config.toml
vocab_size = 4096
qk_norm = false
attn_scale = 0.177
optimizer = "soap_variant"
decay_shape = "linear"
final_lr_fraction = 0.1
max_steps = 3400
Each number is 500 + 50 x the weight over its row's rms, rounded and kept within 0 to 999. Layers, rows and columns count from 0. Numbers have three digits each. The size before them is the row's rms in percent of the matrix's.

# layer 3 MLP up, 768x96, rms 0.279, rows 538-610, columns 0-95
082:515511483434497550516378480491546528431548554495435573532452576541521483544482490513565505500491493513569446478535422565559549583535526473495519542559451533564403386517481564461481482589537469510606521534417433509457637439492501489555424524516528585495521504460503592572460529546521484511
085:557474518474445415526545525445513524622498482465551514439464446551540569482534473504428602402404541501465489563409476471533451523542500510572439568422467408438440484469538416485451436461460579521524503512474553566517487463436482517483441478569504429554470505527547563525516620549535473483
098:527519524595559545529502444423567537476465462480489436431548526490572455447431536513447492477522502504521544444555448531438355476496525665493446540499571520491472487491510459493441521376461484440529510495453558546517554549476479584502582482411458548467508396510540543551490536474566514446
103:501469520524492488561528443454512418480526449544497476535495545551563527466521522538560582440352485530473515424567469589449421448442449503431409578450512483496541485511472535541463597514595492530565534438476521437465452411555484544527393516486523568532497496485560515484501523550605593486
091:392583634591484531532533472530493533470542490479545505486504428542567391480470435514485498467497521527490381490360449489448471436475497474505575458459559406517500501461509456447458491521477488549579507495495575456563483548586426491481449499511471604539592521524564476541460551511545527484
112:431470563553481485378485491505488492442529465503425493498501450452453525514568522551447482411525472516462508507501480524458515492480444494642461476548522552582415506522558506406519463543544557493589532552509432497398504535606566409519478473499636556549489541460512469455469406531536516434
103:532538581513457495455384511596476488510543516484538427460478497501570509529544434462431484499456501490509445578514592530393481505492521508436575539459541596496485519521366465502435474468473442435467499534415549405550494483500382555477483534554398451501456541570543495548543482471419464500
079:546528461513561512484436467536627561532516480573491401481567546508524480495568462503444448563464503552569475449524467507496512460427444467527506524551557462541507402514559505577491445542536493499479485447515617593544449463421473521468424515458475525585535595547488449450572406568596535499
099:459470498506399539460555535551540546507480501500472361538480438443509471421495448578462496503533561503529592541589515579471507446452388501498429386502435396555522471445500518501503563477520462471488539560484499514491451514414453496456610517453486579567423463500411471517508501498511494587
136:547550445445495472439404562529493480464437527473539405552409492559427441512486569437510478539508504493566511572486526582493476574573593502478412408541436457474530468523502465465408503542552450519544565475522453423464484521406405570460539502481561519490516580546397440477496496462475473540
093:536371493536562460527416467514547466432500439473442498537496562468547622497477539528366449426409460537502506576598476496488498535508471456571517451477482552552519487505434461402578492543468427469481512505486492448465484515510503554513620513527552587544460541564553515529408452513514503446
082:551488552459525566513518555464576483605481507536505422535513528578516518515589490521449495537484520568454592466531473445494579467430523470440434523514462467461458422463500527583478499500440556451402433481452489555489466515560597459606515486501415543580493605499525505464581436443570416493
102:470524479533408445517555585420582577515570509360498506471440555444445464482543570505500503497482490510463528493452422466584403555468510524442506431570457515543554550486411547427550530444504522546502560457536404442459576459517512586559533501527531555477560472415536510491500464417498514469
096:588475524550439453519475502467533361561478595495511575445512514436449580497481457469562543566499462528550559474586489503583511497508552442576508469626444469462456453497422397564491559490549534540573483511511462474390534522486465540476528549497502459501479482578484461465419453502403460505
101:532452531630450525493460524497590550497493539426486484492493507500532572586458433495597381502556534460504458513436507534413452485561499483500442410455479453404450539522496469537397573526438438469506594484424476558465505478518607508501501556423537540561537495509471490523485607475446526519
128:616447512531519344463437489509552473645497537439538569570474504450550489573419548527524447536481559494504481518507503405518528461508539506521520426517595526533508505425475522518562465491468555556438491441570471531486544494437601439551530544510493569521529487566514502432493475581526449423
096:487462459540484437401398561462423520513546429486499518514452562556498536467512571445501508488500499558550438580470489495506496516458527452449475451468594509555539472528438411513545538455515495480451549463415504501489595468367421550440428559563465552463563435551449503561606506466531573543
091:455442477511449404428422469492528400483540516372477592490532501524551477468488543526551479494488456512401486536549523537483518525514511559615507459402409593486460513461533514442436466503496430519492494535619430480538586430460461427484455519487445511535487453522566528559534580583520511480
119:498476592473540616530522483497462543553484500498542536514415461473472550449550560502518462448417477513431479506506451525443579399376470464439543516448457437511602467540541528543497574499523460482492602576371540547453491572554496575477538454536496498503549497483477547457451583595482516529
106:474464527508551548534350487414500473487587503529572500461514361511555508498484538433440466502631475474580478393453488488426557529508475517522417509502478480533397458543584429494424477503484473445597544460490569492499576489589572469508519495529468440511529554455451533521501521509516530488
091:566414508473402500530498472479553547506513576564470578444491541485463417563529493557519519482412499479498540514560416524547502444443585545566577510462434501453552518547506458639500437585484594529491520532471418449412510512487521575480539496497488550461495535459522555404453496441469608513
105:545465471502634537579583600548528470541487529551469516601507401436455430478432461416440529493490618543438476442443446531451531468498465481539471502537504443461518526472442446528583497491420476518545445466449527557482514576404567485501578454517514505540490517515436478499546513602454474537
092:462514408607383561545411441519454628530527408541488479453446424442492480525487448539560458574474437621473468513490467501470565496512465515496439487426510551491541574442543474555487496513526477480529598464509452485453528482500543526581529584533442428470517490433517576448514557438481487507
095:530531549398556462455538471537458505491431473482520416446506500515492410459492450400511607465438572487513510479537562526435433553445533500520514555497468543405460543539505523428526428489446426428542483583493436506471517572611420610582459418485486526544477494526536502515523511601489451511
110:449476458446476501430483468496551547484540473463571431508462472573488512422514518468442462459575527430481417523510507525548499501485509546425530501516537508520468383514631496491450570534402491462463518398509575498445571467460634573560458531528539582476407409472494475454524555492532577528
098:508479553511609491457446493527513512505562579554586381427534371464522469544472481526467504485509488503494543558493539429478483452539465490455471541483570427536518497526545477557540481561486545520443481467434469584557508430579425450590579584558468537575543539486476492525544573419580574476
089:491565529495509509467504476572484516477523452485540465632454447469553508511497512517564582446500507523506452454484374436394514600515458421497466561487481542491437502510435504406497551540481525490429488387583496541455476386627550449523568557463516480499532512568392534500520477499506471542
108:488505393468512504405508429477555474415549548523457572506489425543520471501593617563545483507606525478525415563403446508468460549529486555413458482466470486528478489404476434545448532461516408542503508461479542454460603525470536518497479478571451436489477377471543546471551472504477468473
110:548467513462601474462428476394510561444506535526473541563481587523493535544588543447542467481428444465469457550501467531516524473502562523584496541559480445586628545541435497462446486477525504564469484480456418540534501485510542591534570501507562556480415496553486504545465527596471487648
117:514529444489515436443497589452510460490395453464461476472479508439541536480470559504474500465571579418566514520462557609528467554564474469495517504455525587513478478565623489398438506504432535416557506449543473466479432518495511437381478514451552577585558477473459529448481438518559533431
099:590490498577533564465505600411519413518482522509498415549409500581477562449526496530532375476534506510512517594415454555516488507429580483498500488549444511453541502455534524504414493520531516509429546585460619423502488459389482417496496547515502609505502515479506505526484537477480431560
116:423534534505479529517546496495532547513530468510568486568564513456427459538510516421531442497547576547544567448457517478556547492524400465355396545555424506545417461394458529472467549519495412404511501502409477452433521428543512505485518508549508469502465490565499447416499431498557569564
103:468533509621634429484412488443546529425473499479462523442485426414523534522436479453516407433500481497464526434468452494454468434460580583566504429451494410450406446499580530518555513542479506487590475482395504471493480474452482593516537461456484566490492458563505531540482469429476516490
108:473398532436505425523487536583558535550468522596495458570475363567530476444495513484554521508440502590561531524550540515486515495493483539410523509500500513481493451519439541472512408558547507453418502478508590380432567614470467509538556456524540498545605568510577475446533550486512492501
099:474488539523493534488511468453511499459459515528416485504427444456664484492540453575547519525590455549502447473486448511496413561532493485595547492403531444503421509474519485576494504404589462497465506469561567453479588503515522512546456473443444425540500494406427531490548476466516618412
092:543423528448447482493515564495517540517425501491652423543487545539463483578503482528518477475488438513454488506484564507483544525567576517497429539535597490497508499513496512524450430510378513476453424434527432442421414497480513515637515559595472449482534505491438492490523512427501370434
103:479595578528561563379469484517518460425518600497455435557517474520563606505485517469489491549551413628534508512516506550493460448535522596474579395499496469441471548423588461498541511567447506543537561529520524515495459525426484464506526444528487458572447547441527515493573406481537511517
117:574478466523569434515459487487523491517437582467427508505518483453383452473443467521505431494483552424462485394579506424513494599460594535440478416515434495448439472573472472392433471555450566532532518467506421478427584530521452546466530562448505546499459516540473604511478467465565499483
107:461543528489481510467474580521499475433465587513516503543522579565460440560420401525537411447406420532558468535531482533568470433553586500488530475453465503538566488490454428484435558503569409464486486471429449456478520524447484457579518434471500362500487399517539469511468564408504462483
081:490482501546488451565505373471574416455540466543551570485577512410486469524519462571543602516432495409438521406623475589461494539504486492476447489581513489452555488430519538497484511554534374471480467538511548510491543587390522498458484537496524531531444477437548575488462500543524519469
089:640439546530431514514515581453618482515505564488496519649449453524411475512569459502392507490468539502561472488470541529590508528493524526472536494559453508517507462482431516510496485478471566547572526504508489537522362498572550511480643528416473488484550551472479423497491450483538486483
100:544483521595482452492510513453466582443505448455457511445447493443556481398489468495492422504561503499541536586478502470442523508501435513482492466490463558548495498421437634545503521566507588536495494477512466507483520461498501524464446487431571597558463342564565505565541531643533445486
104:529471444495504584471550444519413479492459522549449522453424510453553485556462487459442588460453420498483591585489579582531472514544488499611538524505485596464564491455472530502419503548458374569525479429497419512472573458594530512522485547566470531504546423472490499600502570482464508453
093:555465540542441498527456484446604577518446541585533402545484466528514494581528477509517481503497534496476432375541447504564501453486580543472501592563423541598405477485428523502475429556403490564566494581512508533489584496476601481520438469439501576541498474468513505556492547577507475482
090:503522496536449473542503543499605471597531488457533462490511563519519508481554467600425522414397512512400429437494507540556503533514540590428438448589462438596434476454508580608442489540489454541511478438568513478443501557488575570529540487470498488514584517459548423456455480496516435478
097:573519517556508466469546594432495604449582494516486522390484535525458445508494527534470479465482493546427580595569472466554525428483418490497445400512590580461442492492447460522513449514537508488488513547454525424429434515560566588481560510577531564596485534438417511420514483498499506465
100:436473460475513557497449489601529527463485529424473490465474464489428432501475570479504511517537470509413490537509415445595466546528549486471500510489563522527607575539483521377505549503345402503505540427491498458410557502566490511532500578524480488529578597520497531492421461532543449589
100:567440388480569453502490488469566538479561453464494465444488487416513575514482497582520565508498492484563448521572488529467478455471525498474452444564395510481454544597480505649494431471472519536562530428546447424526507496476414461420497539482540535529393451497636464522514475510443543509
104:537503461482461513469527517561470490481505536472423519549490520489468411405447548433529496459507469570528466507429554595535483415541432542438497555563428495491485538485531386386522539518553425577569461439531452535462438527517542455485460438589514518447496465575459416568452540552389548484
097:485452545461575504533524419488497521457389483470634543535555469537517467555455501469520496454451402587525448499440355547406550454462451566550521480412520566436469536472511468507514444442510541462548417527447538533539543460467524458511516553480443593519602534470492521473470553504567484482
086:559511432509490556463508580531512439519514445530465447527487435462396486436431517498548404458572485593469495611557477538445551568486420438560447499455533458501519542582610564527461496503546502407520522552463483512417569483567416528476484513481481443557559447482422427532500513556467529549
084:429542493463482478461578521524532549494540570492540493492493488417484335484579490435555566508505522517567599550526523574599563508564468385468584552478461439465490462460459458524440480506484508469547406532480543596499478539616423482556488467440541491510512475489596506515510513534485470446
103:593438537486560504533421429438571526625442498471527554481506571495526481421552635464542499485497522409490461507504477533496495434492488455431417509498511491470538476432460438519532423523565445498398549462448482490526561550481559598538546500504464486518530484552554489484535445479484341524
098:447441511484572510522524505498493436513563489563385528451438453496536464525568479613588594492498440565466596383484472546574441484448467545518492469570559473515530559471521369484484523443537462489559474444500474556518516454515498446526504477546478518544565564439455441466462492493619499423
101:536482511521529485403444521357481489523417532439521416500491493617484537536491472537571544541551509469426441542515476501444488578540435454480529433517614528529495400535492503565522509530542486528510423531617460481428618579536567547580478454506544526562514457496528450486544496495513502443
072:493496431578410506468521552491531513467569521483414477567452431459543529552454540493468487453618528547585477503521539560412562555529510482519533468501528567595566517475526441420488443501434519536498490602509577546513459470464336446564460542515452496525531529615505487545481560549477508488
099:494406449485501520480522491499539476476404418414568457448449431526442531469452483493520502545547484450556397528520408491505498559554500488536443533442482373466470482461484490426523527528464528542553463578467552409469398550524493508444461559478511504530387507527498526384473603537490420564
108:495554480383482485513537478458446500503492518482481472526437522504454534498503502505446483570382466520560647481547509494596440515525450415483507550575515529495485486420344430488479483539455474493458425496426395557496520502511522509525528548572479544597531495470489487521429474606571447559
099:564489531497511438511497490449430437570450430488502419464450545399510490582459452395458452512448470514527519350540425447530500546474470489581500425491603544460498550531494533518419587445500546468545444522490495576533582481428443477521484507528548538529485452483550523401564431531503564506
119:575508524567531529505561447520520492493553490526564369481462459524476491454463496502519416380533541534492497509484541522543591484434507558541507446536472619399511438466559486482535449509472544547492555537565482529477533527459578505479476509537590566517589584534583575505399557597466516440
106:633519478437526544505565533489536446539517442452558484510534490558460454451382479491441478472534458491398538546475484491507468440488537554489499490476599413498520476474517399547519454484473427544530369462509459528485409587452568408376473544477505462554442532534462429488460538520507488533
093:428425365584517482479467622456399431548476480496439416547500576491469402474421553503462445484432571459464435555438513587519494527509547542530484393522509499463488505486483479608534442489527433456529455456468485513411508528413444496527574533500549517507429499466442511508479514493493468492
093:542561441485633546468565438556537583554526475478527504511514547458523492420504488521445515422557514584568459484536405446539552500439410461403490471518488553497475541453486521485478549542543484522418423441562469581454529512448449565596401479544547500548495437528573532547464468466472570463
104:480514508452507499515510475443447418484529468588523543460564541472402436505618511464464574458513501553483429422569498513528481515492431484485400528572520472544478527511517509427463461575433478509496443456523538589477468537635545566533507470489539533514468521553543438317468431502507449494
107:527465578478478501553467523568457557544492517565477501568545447486472484517413466509471523549570427588551461539517504538524627508571598485494529472540482570457510540586464495521466469512441486360576473462467464479427608422499527460443541513440505396557528605513530472572531443505522507500
110:568481491580568610479494578488464377576540489484470497567472511458473533515547546539553458456446469537423570409580471544377509461492449538555463494505475469509544508494586542505477588500438555565528518480542587508576574488580512416502487532465507459442429570482458518471502476401513480486
104:455527514521428530529531533504558514571385512460448371520487457466419460532526457452510492474534560476533461512466541513477458546448502545517512521562528517461577424515534459461562453520558440485467457538471552482502512499451538552575444384542563428612365462529579487502407483507452588550
084:587541508394499507477548395512454490469530555494509429471517441509520489473476547415534501357334449528471487557528465511521461456515412534537521488520534520480478512625527482496489530525484569549465483476485422597432563552493495525501513560590466518506580571538577462552419498499508501460
113:476574502554498577435478466466518534517452562526417456452512485497432477455520595472462514370531582584471486423492471507563458556488459526503606425428501577482486454570561383522474538485412477502454507439496470519512517550521531452461480404549537567516455452580507531484559436458533590488
088:509502509520475466497490477488522370409602390558485509454440558555554409476469483516498532468454604465435494505515438567404547496439485517502429525488530502400518490530502557446444389554449586496548457582521577482451507525496527498575431466511550521509450468491504507551501478489498640512
102:472511496529461470428497506544464435481407448418548456423440574535571296528558563517484469521552496476559486608462491602493435596562479501429529421504475573455480473509452492478514527489431536488510522505482483476538458455446535547486527497437499521542440458475542472445525582525565448521
103:461409544517475451431510563419529465511562549524608478467485476494501481507473494513440476479492490565410529491546490605486481423437533376479508571410504560551586534483433473523493481476594566467483566513476567468454534536574519579533521497440496391432465444516424400457526527479514475557
085:522436546509488517509520458517542455494528570470544494454585512465566490534468585531494452377506479547509506472541390445449409457478585566430481535481567558528534463438551429519431506510524524402522450475539504563506625548576533408388465548547544453433481447532506505436512549506480452468
# layer 3 MLP down (transposed), 768x96, rms 0.272, rows 538-609, columns 0-95
084:444488494498567548524570441468512441542353454489559544487403475408532464501505473417545508521464543451481543510564569592480429464518580477492561596435552494495496535503478435560453539454563500597459494476477542424545467424488484423498573517452477458514547518484488547595571564527476574479
127:481476412508436508499439592414469452498513391459410471477515429536534496426522504547467468452480455542517538552456408477438458441470474585515566515466407478453547432457434548477506504576484510540424472364495514514559506448499492499395441527573477438540462502463510472479529541467533543384
113:527500549515441550519561422468470536470510481461487545493337472462553466427416513420477541471496512529491505486490529599530509602581499467501505544570506469467593506544430448515463574467521426405455507519461462444474464466666527535561474521457461414530449479525455545532507550480545568491
129:505464508412430465535495579535506467450484575517514481523514507517538471468459539566515437449634432509544456436505516507507495489413499482462491541424529568505472552532488466515502466441414463555491508409521585448527422515540436535498480577637470470559506442467573530570362570539575502460
080:526455496499455551525567482482381482493529453496467432500442592469468536526460513425490554400384410520500545488569511483571513559456549480576509524477490494451498526520532567508462532536420550507519392379499437481482571487604552425528587465521559500504508489527488557448480479580531560588
097:522512589553523548511573463538566562405644501510496446420466511488447520475544481495529548502544579583459505582518526424583668528485544442501462490470478463512504491518570537584496557539480503520497525486536485420480516431470536546552515468416552583432550505559467571506533509503423475507
099:443446525557539461508559590438528400511516554492491470441542485564545394520553552518466574436543527492433593444489514496486497528463557524512583409459483562543581506439584525452598521545548545452550434545492465550439521471485556407488537524484471570634503493435456460462515537489513546500
075:503471512486457487380456497525464482447531537477452535452454517399515477579530437530534597586462500412472533587505468479421464426559616491468466519457534529531488462529468499517359498482486487493509582585556440462458486429515461460489536498449542383480522481527529423519453576421426498484
114:529529570613463484475497480507516523552439553572616483528555387525408534482437419455451434596531574399546557574512460494492498499519577465476495521486473475446525422498568538581490528606452478515557499523478479445454483509487426508446494445572445490467510476454411469432542523564472534524
135:478441474571488475593488577443422479585540401490435517403517470512467408475489543512548575463471565553531436486527535488450471521438510443584507500450566535430461526466483481603495565490445510561577414522574506436516530569578530394511510507577463499469471446455538478527438557564515490536
098:459558488444589506459573590506442475492497532584429470429551562449459367614493516511486506408503534477450405446455502552502599472494512563449511483537383482476462554422508558505489509523489569533632539459551504547563457507516518419479436500437475518533540440505491501511489480437482481488
068:367457493449499502527467502484371449469384546505547590462462465478463451533521430504503543552556485457491536475495471505487381450525532500528539530500461526473527493518460544479473522518567483544468568534436449463536524560447412392325516516504517529483534504416492539518538523525500558387
107:509561541507383431559398456494530473532517443442519510595524568444463525442404587518468464556573466472399538480464442524517542517557421422474542425450535509456517526586559519455468535574473510509433541495584534494433486545498499489553537508549476525425502499460522456450600479428587526530
099:540470484517371502498562430562561437418557555450571602506505534490559580499481586521519443596510436504460572483581499481467513557482547513531566596465603562447571510591529555555539487506458479533548536437482497434521555455495483541466556446496532536478489547509588557495453555484534480552
104:496508451513566467542415488458568552558539514573633501482458522515449447480542485610480538536582522529483517472442519407537589524481468439480506494482620426535448451519485476598571516406451516564518650523555498480520546445466509427474494542475476483485492520492442488564541567449554506542
099:478486484490486526512522428422503497422523554462499507540485492434602494401505496433465506511506470414519564590437504473533604537504638531446487541511474374569491489464471498436451510470560518395452605423581454532455441417448472561521504512540517527570501559454462516524456507470472547551
089:475483538410527468510501540577546464537527594431471488421440525501480460445522505524443501508621490489477453457485541519504463438464377517439467451507486522580558528390528421452467541595560531526526585471499437554470419512474567523505443484411502490555624547527555519476510591513515570500
098:431524487425566512438379478537538506456567536485503434567528543551444463514443455544377445534560512464474532527479472537561425497479502610453488518449501499466464545582526472389513462554467451535423584480610544525460492427511561387531469564400525541505509514476483530521435501505472525495
113:477482551417573517564461532542473515451505456557551478516461469549437556428514607460459461463538594647475499494477458570463527448557430511497515617504560490472392510495434460523496492534517520511461550501487488568519516503444560602533467584455497415425573461567540480477466483539578556517
106:521519440468483513507538512461482517530523606498392521531474509435492572452464543482476474537481435500417527403471520517460536594475492400534494565451475407511459539471557488413383510450510570467572626486452572522519439522498514486480512458456519527603490487419440452478527603422495434528
084:483496552398498521459485409562479528422424523539501510439519528505484471470575518476537466593486507374585457485414518549380473419573460376494504525508458540499397535558486485542543534472454628547524525498442487514433502515461494526496480567541451508566566447524532496540503575460456454502
104:570413524442582478522555550588411528493499525548507478486582506487490523469435453507465524491495501554478430475452412503464472484425431431488588517542460440444522502505488570522583468558406456538509498529458514544575386576420506444553508467452380547476555495440580522553539506568489437516
107:623443571509543405448453526497506452430543499542506456415461428488538506525496483589544463383481588485485526527456461443508569531504440485481462466517514429498485425498507498533582504453520537439507425505558445589507549522510573499502460560460545500588534468597556500454452418400566475558
091:505364476638447521456484625420533520470457471512594498539422451525529481527517460555525476485440504484440566518450406484495523470548501533564624442499527464471537475521516439527504516608509527628535531382548557552477503503497517536483497497479475427483513472465531487447534499464514419453
134:465462451495457463445484479484521482456484527498440462392504471490482508503549555465379424434525613470495452556511511469509477489435513592441574588524398361451433465504455528489384553491479509444510513494599395471466535471471522586523485539507537508555429533481505569523485591517512519508
093:542498532450481449459453571509489514415518537486493566477615534539484535483542463493537537405421558529432470527500488555563537496504435477425498543492455565557426587600511529499529519463451485547544422426537518486462531617525457457547394526445511487394401490519489510490515530473390525588
085:480535495515590478518404556512504446431461455465535486532504484512508514520479417533474465540530408494471485523499567527472508426429508510526504491522502573580584535525448489576541555484464452598496478531405536505499563498429502400406443383470541509485432403602509403515487466529537406581
106:337486429406593537493531479505496567490492574487437464537534545474487477549492484560496576401504453558556434492474533566452506522540467514520546523489491433480484605526449508454516520574621438383499523496531396560495389471543482541558531511523532527536544527492531553522459430522487524499
108:520566572524482482521478558491462485510443433512451549518549505522510517503593536465545553530518465502551467457500449484489481472516483530502579374524581509573467566523480530487556563476478529440529514584411543581496482548433499555513458398401499520500522307492468560532503371534456480536
093:471548505413555600474531467508454478591618509461459500530458497423476472458451451490460514499379407528488482503457546523610511461538503457501470451530458466489452574465452500413588514515519517446452557538510490531470464523459472651476498498465507547498587611391486575536505507504459484542
089:444366443473598536490522449468515492569534503609547498499536446486486499482500464466527472418462553627485409546418513441521511532599577572543487510526467615507435567539533425508501585539518457553472490505476501496551515436524515601483471494525537531461545547507501476483418406465482447452
108:595560522513473527487509555484504489484409514573499546480563483544500558607505405502595510579533500400398507406431444542553510513615499442572465467564539517485539516448543570411573486514460553535492544548471514461495521534531550491472532461436455498558564422527400565502559510512476516468
115:479472449471513454501482524438491461480538564547531466415514505508562466452428517552458443393471560507543541436486578442519555499471563539540518409440484469501433406486481525430478479557544549465524468366572502571472529403544454468532554513526594465483542503453377622449509479485517448497
103:481596497506490509501566470426610441542542482444529480471481536437485540511383605509477472533378503491553523538500466474524534467455521426519546452544498534507484466504458470566494473415494487476457485486439476616562443477377532480541548548385500548445565537439455631513485493515454509545
096:439508436517529485473592543489559475565523488509544516503553451598480541444460613552560566469520371550503411482455503458414473558491506450430517512424600556473531452487585446578404463528514601395472535418453522484498493484519436466521549534474531513508498483535487529548473514494454412519
093:469531556500496455380458528420496439560555554449388482460490479565488562409470487528517452562450609473550542479504559559437450490441500541460491499422513511510484458489408429420546477371533466466498485530515526486492543471475574484448427439406508597456411520522513462497480478509498534581
107:533357483480439438551405451559502484502544524444401489546468513483404531484512501438573542483529510539459569483491626410466499494446564485501448487481523596468409500569540444496494578507503528579501499464529481605532496508526499498542504427476606437552540504518465434555505512562418539470
120:550555565437496366457467502459521475464455416523508507444586446560391453442566440514517416542512497537476404454488540552457488504488438548540510511499594529565438496406563488511441529473487581581470391568530532491512478495508524435490420502447469530469399510495534508572469563463456518497
100:468523423547554548589465499510563519570468480503579551519525442520591517491531487393553527383533486457458516456474499456485463450475501475563498532456475473532448550567582506539522420546488549470588480503384503540520454569411564505514573456631426442529478476487596491531489436518492517426
078:405533490473486528489519450442412487524539555453445533442481490509554477455466479450502621446407484437460464429547533464444460436527588410501454451465493411497501451599421483517575502488507504529476412561540530490551582521440486486420505534498464597477527567536423449558581540450439533481
072:400579480403550523459422439481452552500446512546511542421505555494524509461479541487607606561524491475463510472544465543446471466544534573504500535471473466444500420588516506524511525445536435483462535500460467426495548537377419429458503485473478543479479534441468434583606526579455577559
089:594541469480386406532508500507440506493506495529434552435551530538488529516479531623476480512475565532462455445580555424492523503466485460564495544556500566442562511488533503526543616521568422533546449522458537500463428470541467376496511433536455542493515447465427493374544483402488548475
103:506575460462629481453477425441541585493492346487550503565556409529418525557511530495581498562426521516534545434457538440523542558578487509496586502523511458476518410508508552492529419534486500521493471537502458462518403469529477435574550514536443443511548531577523550536561478506552495580
096:479520522484545503465545478476485564466516500491491491479400509581474463537507483432548532525453514543556440552549490446486470524466512473519495518448620568434559497497557435483511449449476490664461446543470562468567585538489568427474526525627586471461455482487524595563555443459513574598
080:406471500490539623505600487639489477520546531512499534445470516450489515461498430464587500469507502409381452487461492496557485406472496536437494477444508383503464519477455470418420500523564436470549531554559489455535476495472500563446549542608471474583463490444517472506492524416436520463
088:454465490483542490471430526588533430461511462522511476561434486428465618556563483420397413568529446496432468521513552464397525467473534412504514462591463469643549577529500534549529500492481460500573517440499595516517513505491516438496512469446492530492453479578612473560470482476466482438
105:632398546467523509581503522510526432478417515465516516487421533480630556522441443455512400547544515550499427586540524461528516488480546512495556544472459485401548477465491475480457519540469514617547537492464547566574490501511502393572472474476500561471428576427575521452504540492455539520
116:517460418603470412484499479493442488554544521444495501480508510384543512435484561407539451489398426398501516471487579498488446505484557453462561510475563526514457525475456498506508567462473627442473588553576525421542506428533479472500501480497532659512527538452570542525506469448505545497
113:487499492474503482603526483565495520523592511448530514526464481509567460487536576349460513469567558538467389526549526488548462495411496592488458600502487508408600505492478532555590548528463511574497419489413533538523520472493528550523456493574488536505503566483538502547472542488593505631
102:478590489557442461472456581514544526479446487493466479529456432434508543412486532535570519481507418427581494512390472554489581520515504486488504555477443480452447535516488477573545489460463448545543424554427499455464447490413583563541484486431439459652543501487471437506597564526485502412
111:574490366476455530434441478530507539416557461457564412489559382566365484483473433458557490496492425487558562511499438541553502442521393511518529519517431435539553499491506523582484503445496480470442498514508526429414474476533586480503505512517585452541408462520554452446497518509551494535
091:454457498413543571487539543457514548471475562552460586531594468521531558487462522508472483402450465513497546520425525530458529558561436510485475510551530431449554517449449554502535608423592570516516581563513546533478555597555510476468466437411470515420525451544483495609409561464463520472
107:479539407533578453512494427479456522561431443506586661511592526554553431431445561479508499487448444533478495522501486477514463430468527525442536410469415537523600514494515451428489478499526509463484492555427504556465498523478509534487495411465463616466482408558490459423550561514576470494
101:390478484588418577553593464430522548488502492569539450503477496553490451533503518518520500483547483495548604481536561434433462425531535510457475590502538420470462464501509536428507491525460496476594511518479448467471484433450462560476572527490521443538429495469385485416432534551611562593
108:480431513514492529463537390557473462589507479474492572492509465538566550439482592479499531490517506550514545525389407552682526526503495484458486562545541451484521518508463528494494508549494571455593568517507460535457534572476510506407440504509524587533538554503546379515456558475527474397
084:461525519425565424583454476453492562506505523510632587437476515512541430480574516506567519554439481523516559474552469471568359536517421663408481467477506432479539471569528469536501568502494532536521560433545520529472449446451506462469490434531497498507498484447612484481515493515536504563
104:519480458502498546433503493515503545533519544528514481534491540544472450398543497476519465392515462544535618545538556456528536483608499419458538464555484518514468494478458537545404466421481448618456552565484463443584421547462560578521564447452492492507455428654498463534509494529480578462
111:441507477573501471543409481411435502470568494544446477531430545479501518440553603566489446565497527470478560479517471488484476518423416554563455512527483573457421539525458536420497523452452499508372463427486462482565463520530554483517410533467433566485497507435486400539368517540455531436
092:440529434554497620414484479489425432598514495541452450544449479440492441477525459495528551538555541413536466629472538539570455493575567463510547558476404414541532557492572485485515584614505525438459561548500458488501464484554451574526475509496516457543558584522502515478517490504506526419
103:501416503476505471548573527528502431522514481571594430560508501484511553562470457532460451508533556484484557350485616452562494567479478392517510527514525601545546523543559548596525522490595479495464567511471485555509434569495525435522471505411524602449537442480532540513404452518484477505
085:490501534604481496508521615563451516593523486485496470534498498432521519493522519545542422491474467442548507410590587488438437482442469438494612483415536573627535460400477489521514559563533425474585572537444534535479505463462576477491515416480494513476558531489486567461510532435504420499
101:516581537547460557504623460484462508417512495531500582583496512530512541502553561561509526511532470552550491509517498428547527544613460432588540518530481468462396536517478566513488561562512525427598473473502536486460422475477474592488557525574457502572572640505451483502510527534588551548
092:485449496510502430515517437499537495608532580403549576425480422494590448467548498503563602492403578429498502487505542448525568523518624499513451509468448453476496478514568479502553619498579508563483431558555479507552483468414465483514507509486421494442496493471407548526565422511474532484
097:495437493580423510599554513551621522459506497529487569451524422495502498503579514567589523426527440451366532458435432473483523509592550541520526559499583500533484567504502574486434565513503326542491537543494454473524414492453478455470501461512511473518478521450464494523469504558472552449
106:467466597498549475469561427540477419553453495509551465506482505436489472433493488521487506489410524503628492498486620523452468545496580503511530564473492489557493566512565496550451634547578525576497431580411554532601485442490545446534488493533550526488502492435523497504416394538434541469
096:568551396520441495480453408406482444556537490436590520502473492530486502473482479489618551581523499500475475500517466463540531475534539481540553536548551523533420506428471450417549409509486516359538545534557495475476542504433534437567583506457447474459505507518466519612521531505570556609
103:461501552411537437493503471461529488505508514518627538492511469480538489604556487525511417497467381482474506495537481499511534565513532507599502434493518492506329447434555478539421446433542432439541499524495444567467530448573474504482493495547501571527661570507438532487481559487538524493
110:558546567543434470512492481394517564519579490475479534454523493560525428594547461472449530480416362580508444476516378474505499429502511557534527530432506452491512419601490469484537494478450409494495503438539432403454541460549487549531513533639472478521487463484503488450489544531466558454
103:641536524446425436547490502477445489527579466524442509488539467471477461532532517487478483542509498461509449506535457492436594491511549489488399513542555657462443496482478569465612541466542485485455561606458445422457421501514466587502407543475465547516483574474478587451460500535459559488
092:444557494465520495473534514523560575551534450522498506396569419518509498593483505570524556494517440558480500548560402489481470426496496461494555528482481525462599503564486519561474584527622482532472472588590607388485524481525478553519535449494539435442541554567492513501541547562521386457
102:506490453476538441536506492497535437444507478565576555479499505557380572582467514555531409483513521491487522536529507532505481400524551490540444430474459605460537584505571489509465436474551452436435408487471474596525539530510505469505530525397510464401532591558467540534548543631447525535
110:516387474474525432534504556512491562441429537476500456525425521476437547422432454522531496531581524482556494438601527572420489544511492508459415599562502477509513435478560463471560452528528498489528521429406509498422557476581435541482453522430563411480420520561547435549524544565574517515